python train.py --n_layer=9 --d_model=256 --n_head=4 --n_kv_head=4 --head_dim=64 --d_mlp=1024 --vocab_size=4837 --activation="squared_relu" --norm="rmsnorm" --norm_place="pre" --norm_eps=1e-05 --positions="rope" --rope_base=10000.0 --rope_fraction=0.25 --qk_norm=false --attn_scale=0.125 --bias="none" --tie_embeddings=true --parallel_block=false --init="uniform" --init_std_qkv=0.047 --init_std_o=0.0111 --init_std_up=0.047 --init_std_down=0.00554 --optimizer="adamw" --lr=0.00112 --lr_mult_o=1.12 --beta1=0.9 --beta2=0.95 --lr_head=0.00455 --grad_clip=1.0 --warmup_steps=222 --schedule="wsd" --decay_fraction=0.835 --decay_shape="sqrt" --final_lr_fraction=0.05 --batch_tokens=32768 --seq_len=1024 --doc_mask=true --train_tokens=300900000 --steps=9183 --dataset="wikipedia_en"
Each number is 500 + 40 x the weight over the matrix's rms, rounded and kept within 0 to 999. Layers, rows and columns count from 0. Numbers have three digits each.

# layer 5 MLP down (transposed), 1024x256, rms 0.051, rows 554-603, columns 128-191
510408439505430456511506424532473602460506451440555477507448459501527458514519443575450526470521522472517551457572431495474507501551572455503556501472505520502497619518524518490475458506468494
508433532527595523488547509483518520501485529463518488542461488479445563510476523478502560500581466561495531483505482455503515569519544473555525607534503477512458490514502477569463572527517500
447454427553594481595613522541478537490586479558469537523562432457513496482517491465542496592465489485511547557559503524521508563404519498488527575466494542450514528532417477507514486499568527
451488542523567472490436498458514451439497546508542535494441514518542471476434438555524417535457488521517557481484494526538475491513496446392514553546508552460481435490466432522440481499526508
509533497427501486550501533559490547491467550502464513446523488462454522472501487461502465502541555498516447546479498479493516486480486467496514503436547491531472511475526547501458445470455523
577547500446563477528526506553511505488479519515521491488495491478447463541491472564499527458523473463484485477543445475445524507523488417499502540538392539471494462480502442486523457466483474
541487576502514522437474457493549586587571490417479505510485513536502482417535460535516494485527443480535515523563421495471567455491533522468420458607502526462515490474483551522463440550562485
527481499539512469470515514533534529503356492539525559505503553515452414533497452399562479451446447417571507519443564505503542548404538486434594560581487521565559604505515495461564539519503543
554560460490539504525449495508451472468512451479519518504514489470503467519475460449492512524497493471458499460526557438491446481544512516484473518449420502554536539538524514440514452553473488
496559530423492511480522519598484517584517537440522626523487465528481471468604469539556477487528531472432546493449450508469567498512540488492440490472543498410498508455445437574534466499599458
497508479543494517509551571553568537443463466488566482527469494493463528510409473575464472509475435510476550483419508528502534497437570513499521561476478499441400473499532513513533491473467528
470429472423422533514491427462537516457486425567505489474512507523505491445503536540500465507515511584488517530575458528517551537510573492456561461473500561551502562534414548506524449492594487
493518477512468442536490484527545523532560498520430451561480555463407463462517529396465581485469480551555504556555509509545525530535525463476515485451515509485549466440485464586563514520473472
609566463492509514480502515495584522447484506453538505542465511540561428459457494480495487452449525438491497513494469499568521516510550511456525494511450505500509536436463563534583511561535561
551518538515492469550592471457458437450404436499453508544497408543438523481566513512514524471540481364467446540532489486358522539472575481538459569434524594506520470553433470484490475465515524
475501559503519469512534515550480479494512521508509528507451458483466529539504444448506502535491501509458529510460431508471549515500506528450522505503543532465543502502513478508525521536483507
538453554503503562538551468557491486503446442408466540510442458508500541569545511542434483515467494502465506474536458468490448508531439515517559527449456512487457503522444564602471539502528485
466504509482409518544540407457555594498477502505504516514504437497432485573517496502501452634455466505439518501461508505492559405504636544516498537478432505529533447429489522450487466544515528
467509432511456466548508470475467491475532533531525492454494543486480470427529525462500520439482455517511474525500491500481518514494512473520539475462437541489487490454497525555508478536495529
509468487390525421486523511528512467486540547473550472451507472519488483459549565502461562473468532500523521435499523507521549502543445536482515470503492505479514472400516474469438554504500418
462552550530496513535468476539526461493463452460506531515492556586400477481405558404526501481475558475550521468485555555535502530451490500478487563477535468484456463507513477514553504521537448
526518511532590447534449460531437484515582515520490426432558484492482534501466468542449496475511535504463477512530466467470515517491462462515530488508523478480466462442536471541509555471464486
446450479483473481524484532586535491549467502494447505446522558525506448532505544427511480486475488488460496504446550501478514505473507519534466436528530462485473544467495485605460452548424573
548518511534465485508490475503547523503476483482477485475562535551512495464521516453503435543406416515473494497548458442475537435468489507527536516503534445522446457492464566506506518504561519
490510485451535507457533554520523567510445447534535515489483468516483438517526461451450570502513520461523530470518490469463488553462486503514516509529497546473518477483468567498557473449448486
460546467430492446510475477487470587497511465471502530611473541500448543511471526453557460487519490543509437544489473510542482552485462485365457517525517383491463532543488535618526494610506485
493463467476527446546528464529452512471498433513459463528514532521540474508461421541467536558493451532446526451500453490517536427532596495586521479529456428507518463496539475507518422459512485
467511519466525561439440512489443423544496526589506572492528464543497414490508464569450490534481447480533492522449523509493539459491497500548526557502467498513457497533498485560546476533466469
537533563542519474529465470473442457517463479495486485514484505534495467557497540447463510513509539566503536484530521495521490479488501556483518483565504427551487538478449448475557476478455558
521531500446417563419496510456546516486522507515538544534525472471559494456510504552491541488522560609450415511478515486493503517520491434497475457469491506540480527500471502455544507473475520
459528594458439531514488544458473520529471486499447535485527506521533469400479538553486534481475508502497468497526485549475522492419484484471495475501523517446540466558550453553542510543458487
601546489562437469481484506553561575474527568515450534478572533457563526502499448479457468481535495551523457516526520472507451476483476520402531533480452577509592489451511490552469457585561490
488493601502473498503482501535522562455521550480543506467517534527557401485566538398523465549511552480460538541490449489447502457447531488563461497497498484490496501488511511566591483444529482
502498440514504433531505480474513537498487479557456448506507518541507477514488490601446484544532493550488537543472556505558524558441540467473457511471540517477551483451460499564464446499445498
567500513493481513547519482487488495567515527514547466449512527439516469503527511470502478520534512520545477488519561449434497510489448538515474534513550513537481496498507484427476558511508508
530569514526482468499458576500488464584494513404490506547439520494483502586510520485514523490468567460513503535474480518452478488503431503489487498511505404515547514496568514507474517491488404
500497459491454510513474511495499579555500530480569484500491549533486510477504472458506460413526515493476409525462456520460541495504490504498426558483497529474470541516508435454476553466487507
416503488515486512568456510576515491520536495508513528493452514488539557541473529577478504482526524491528501448452506462518531522542459485512476542522541498489496539458489425470450552498528465
421530529532468423495522494511587456482490492512464450484510479488477510465558553511466443496458571489490487473468549465563546486526439475495499514492511552551538472542574448449516531462496474
470593500513477513548491504453476521499479522479546477437482486471485494470559521542470509554518524467586525493484479532487497564466483520457493494467453422459502532538490493579473439478522524
543507526456518502519518479500499442460476460498432518500510456553499443469549522450458492526460542492586558514482484429496439542536545551510471527467536523524458420540566524565523494513469487
517457486503523511446527497554445470485525486565464506526535478481518451528518572490535539500444539518499513507530520482506450538534499520609480498475469477497495475529544533432586505535524465
495533463454451501545490471434404509511470438509470513408477479464501510551509453507553495472458526536482545533541503525581456508475487425524509455526513405526483536527554528563475459487569530
514545559502485469449490447496538426459489470544485477520425505498494528495486503511544449451482537506455445454547527548437485442533434487561560461476590525537528451555466502535502511533471547
471472539480506356554562497532492486530489511522500497547457462607558501526526536495518494536525571502473455521424446519517447501492516540581523506470507504549504496529535495510494482492510470
510448492534493478445480491490437491556482522501566496425533522494516531520527551484560560445512526508502546427524478480460577576429522491541447510475433460503531560418513527499512533548463512
535534516492478495434426522399432483524515509478542524516467482410534497565508546513463520582497518444497454498440532475516527405521453536510547455445420557501456515414503472572419534441405497
511521483494575526530517569471514528482527457535478540520550517507502552515484460558545470520485503485502508509556504478509530474495513487501448535492488551488495499486492461526441440448537492
515510513508457547547535472485485518440473519575490514517468522472523488481504498437520528478535513467528534547546502493525539526491492498490508528509455531473528509517498455533524553557541515
542496531465450511415495485408524557515484503535487487451531449440523506381477533531491433514505512556578496460509530407549554551539488567482536565527517484519408481509566495430448511522499517
# layer 5 MLP up, 1024x256, rms 0.0659, rows 555-604, columns 128-191
437467546577614528536487520501486498459497455481441435500457494499497441430431502438494532477425499471566560546494450444480444574436487506511456454478537507564518563522421495464529455517417619
484510545489572511434553528488485572503443490473388512466482405537505455474459520502516421468480509616442532489463530463442472509446503492502438508532558572497483505497528526471507549533429464
411530449453472472509546479522557523521543490453461495533465506531572489468492496495459536565512488426499465472460501442511427507498471508511495504503584506442485427479450471490491475436465528
465482539502560535546533454491534511501464569462420471538529501561480502518487516492456452504493454536531522480471550444513502520533497495527458537461497531498527520429528489456511444487498518
412421507542514501534497510499530466490485487443520473449525595597514571502417512469511520548469553443547511412531474468479463478534505444496494495501527541542496490506506502516414476539458482
481529480520443495438495501472517512552476446477566457448450472439551501515521603440506509511463497487434514564546470517513460508520544481571458475477468450473449462494463449414565523442507495
570434488492560390505481519545480524534436560413532524521437475606553513513435484465445521385562541475469469508488536435424557458522468514527500497506473544534473528518463407474567481507478539
490458499477512560435480549517539502433494518439538444474489525482469458497504475548545535486490475538569505482495472422470530470576454492502547539507432521506541537533457460537512513475548493
538397427534427567490419519536447486521536540472409540471536403427484512406484540585549551471487496441533500563541490483479470467478554536558514485484483472567617517511397504451550546464473505
493422510471524470530539544401530478419426468424522481470520523436540548514477524452402561549414532405471505524501517574488493536468579547546449431585524474484488542482496461493458500507389505
531529464484548474492485541512478497523508502474436541459392470518573589513549557481533504517553414497485438513498494513478528489543487453552506471478486549516527525494488478434440448483394486
468485461472476504546506490419478511393464463446474480585475561469537477432531503526471527475441469474479431481494499534530500518471446471535433527522566509448528522483479487554528572441470449
473563460482517525388536498520476525462496440471496505462518483559451471452520494480477467517524460564575484513438466459568404510553437546376543549583485454482471554430573406475492462515511502
492497397457511423552483543475503600442467468414558516436517531500442532547534584442414568491378442499433533498452540526504462480519399587519473506526502442460480559442522371459514517509412522
522436472547490516563435471538505500518515540528455527482528470563508499442517457482512514477500522512506534461526543523505515525560564511432546517494440459551506501500468465502480488483518495
555458497507435467459481540525591514517523555440565448409473449492514466506398463486412575450457459511459559586456498526541496496524489554512426505534453436547485529420487469530514528385435519
565530537476432547395473494538586443511502502505475544505534510584508510447487464489490523423528521537541498519543471489509503491523487485536535521556506507515511545467518497491454547513520477
556473511514501485491523490430497474455480498486495539497479456529527437521478498491510528558491524532549465467503526458459473522477505514528469522538547479484440524464529503490493470496487511
543542561498517451488462523474519455470554501520461453502521509487549451422487565499487532457476509438531512507501498464474556428517544521478487495466448426435527446570469491481467532526451486
447524466499522583564448504529527475498438504528449500470488513462449525468561438511498535546478430433475437500554558494512478551498506566463520502496502485458493485496429506503541449511495522
522464439454457498541465552469489505499550501520517453487492465505494512470547505479423574521544426533520493596449504501463485502506534581514478478502479540453494515545546425503447457461461474
496498488504456570524504560489448505434507485505441438591462466508491535478508469480495528552491532563532476507495550566549518531520428496472467515477512526484475528524543487510458542487412534
500469494537522524503491504488502479501515545513472545483499523484459465507460452517497569519441500487552508540438479543453504448457541577507546480508517509532471555517521476593474521457497552
473498528528492511512552448536501486519452471416454511521453510529512483489549469485504495519550529487519545475496524533501512456484580472476532433485506466519429452485517518411540490534484518
402496510542524421506530554462472565506486463489550524499427467471524449455564491567534547515490469547510468493427489555510524490516519563534534399452576496455529531404482464529554443502473511
551486533562519530524448457503540476483453491481500474489494439549493515484527556458498505485483598502528514618472522495457515519401486575541506508474512488500467505533513483502410504439527511
431513508556558528617527477505440576480518464481449494531479470526461559475487469472500456521505525458440516517485504498510496472464485448487440462497505519454569569535513486529470450508497499
452390496553504507526528500505530520512535566538447541533441501523524565495468553453549474488495498451542514538467529507492505458485503557431458547528534534485495406494492461533484457557571527
498475504492477611480472524465477522491521505487478465560426529460526484509546459512572550505476537471546507519460525465474512541479562452544495405606495552541498576540524511485487528452568525
494460488511495440455475490404480551467499508412473442526487467435491530511476519459502464548532607543532528403517501474510536481499482492555462458552491538517487562502400491474514570493449504
502469474565480506542464501485535432525451455453512479523453484475502602479455548477517493495515506496519424438408538494523506451480563405564466453456509526513517527483523456487529562430533490
566521429515469542566424536490552414470498433515488457520489501498482486445483479545501552518444488534519567524477527430480473516481480502588474510513472418492503503459509456479510574495443450
505480529522546477418397476535500492460516464500543555487404488488491492459525490457539479537485565486493476530500473532447528531473503561551493554578561471511542487579520528489490567492494475
534498413458492512502505530434517533470465482472482478486489498511503549510521441484418473506504482435517516486433475493535473469501542544505434531478499478533490519565506448514508484482507492
520502495533460532508471463510516439515536486522457489482410492494520447542490510448530445542516468499511498491487507482460558544426477517536523580565529516483471507495494473528465562546531544
489499547511546540460457524456497535446406518471421513510457506546470441475424585511546540476542409473487538454446574464476494552516463542553433441506530498545464569479534487529490516486526443
488515475588532451486395445451536489462498551493466434577513510514560505418467473541432484416431597522569482450414476519457486521463409498556476503502504449522541520481579458450536467497466487
494478577530587531513495539486462528510478477475490534502479545604484516512443447461423487516474467557567466543493465503540545453415452501497499479465549484525512538539472482528488524488532574
462454547558520573532451489474450521508443434450517520491513493500497500489555542494498510506519449558492415489556483505469517493509528475509489538489473505539496469510504514495425537532482510
554527503518523479554482509452501421505520514454476420458463505592515429435373460490518608507499508523450474450501568481481526508461449508457476473551502552451424446462540470429479457527489574
508449547510428516532515544482524454464550529503465477513547463480566421446515489502461535470472519486476481514524500505460589514514502472517515481552451494570464517544523485551487510488541451
514478532554526460477508553487452524507435389513443555605436530507478463529498521496505522476491551539437510563506517541542523551498482481484434463521435531499470597480449509482456521510393453
462432530439555528497515457532479502452558514499530497524443521523457561498504537468540521568528531483563517462424490510603573496454522468506488443487544480549483516491441524594495525512474501
460452489531485518437590516495543462400435545526526516469467547538469551520557482578506571445448483506574530508512527516571482514520492520528454477507466525553514504518394450483568436471464524
548487497501470570534455510530439436522519536476455492555491558503475494484463495477491494443493534588476464548444519518493540527500486468512432505495444472462502451536422446449531492467535502
527527504482487524480535519447557407517543445504536539460512435428612504428489502424535486505517480466562457529490435575486523423492521532403486457545518446480501461394504505460462449389549546
515535479496557513535523515504524508470526513526438512499495433495516477474432425498529487584508477550502557523447471508465452549519494544484507538522525494510504496424522469433521538482476506
584509523503481513444516503530489450533542503487499537487518463478534482521491475553460497497492498489460513516454505518492507510490485532502481490478555438516500519566469469508521486544489545
526567484511496507485452505452512492526509495503510487503489477499473413445436533513523497508405516459529537408457522509524524499457467468526471414527535561509471529544482485561552441421477472
492478478521461487520501551443517488513495477519509438532514462483450453497536455531519480469469446501478545474528488541481536538521501485499526491539478509523507507588533459525512538507449504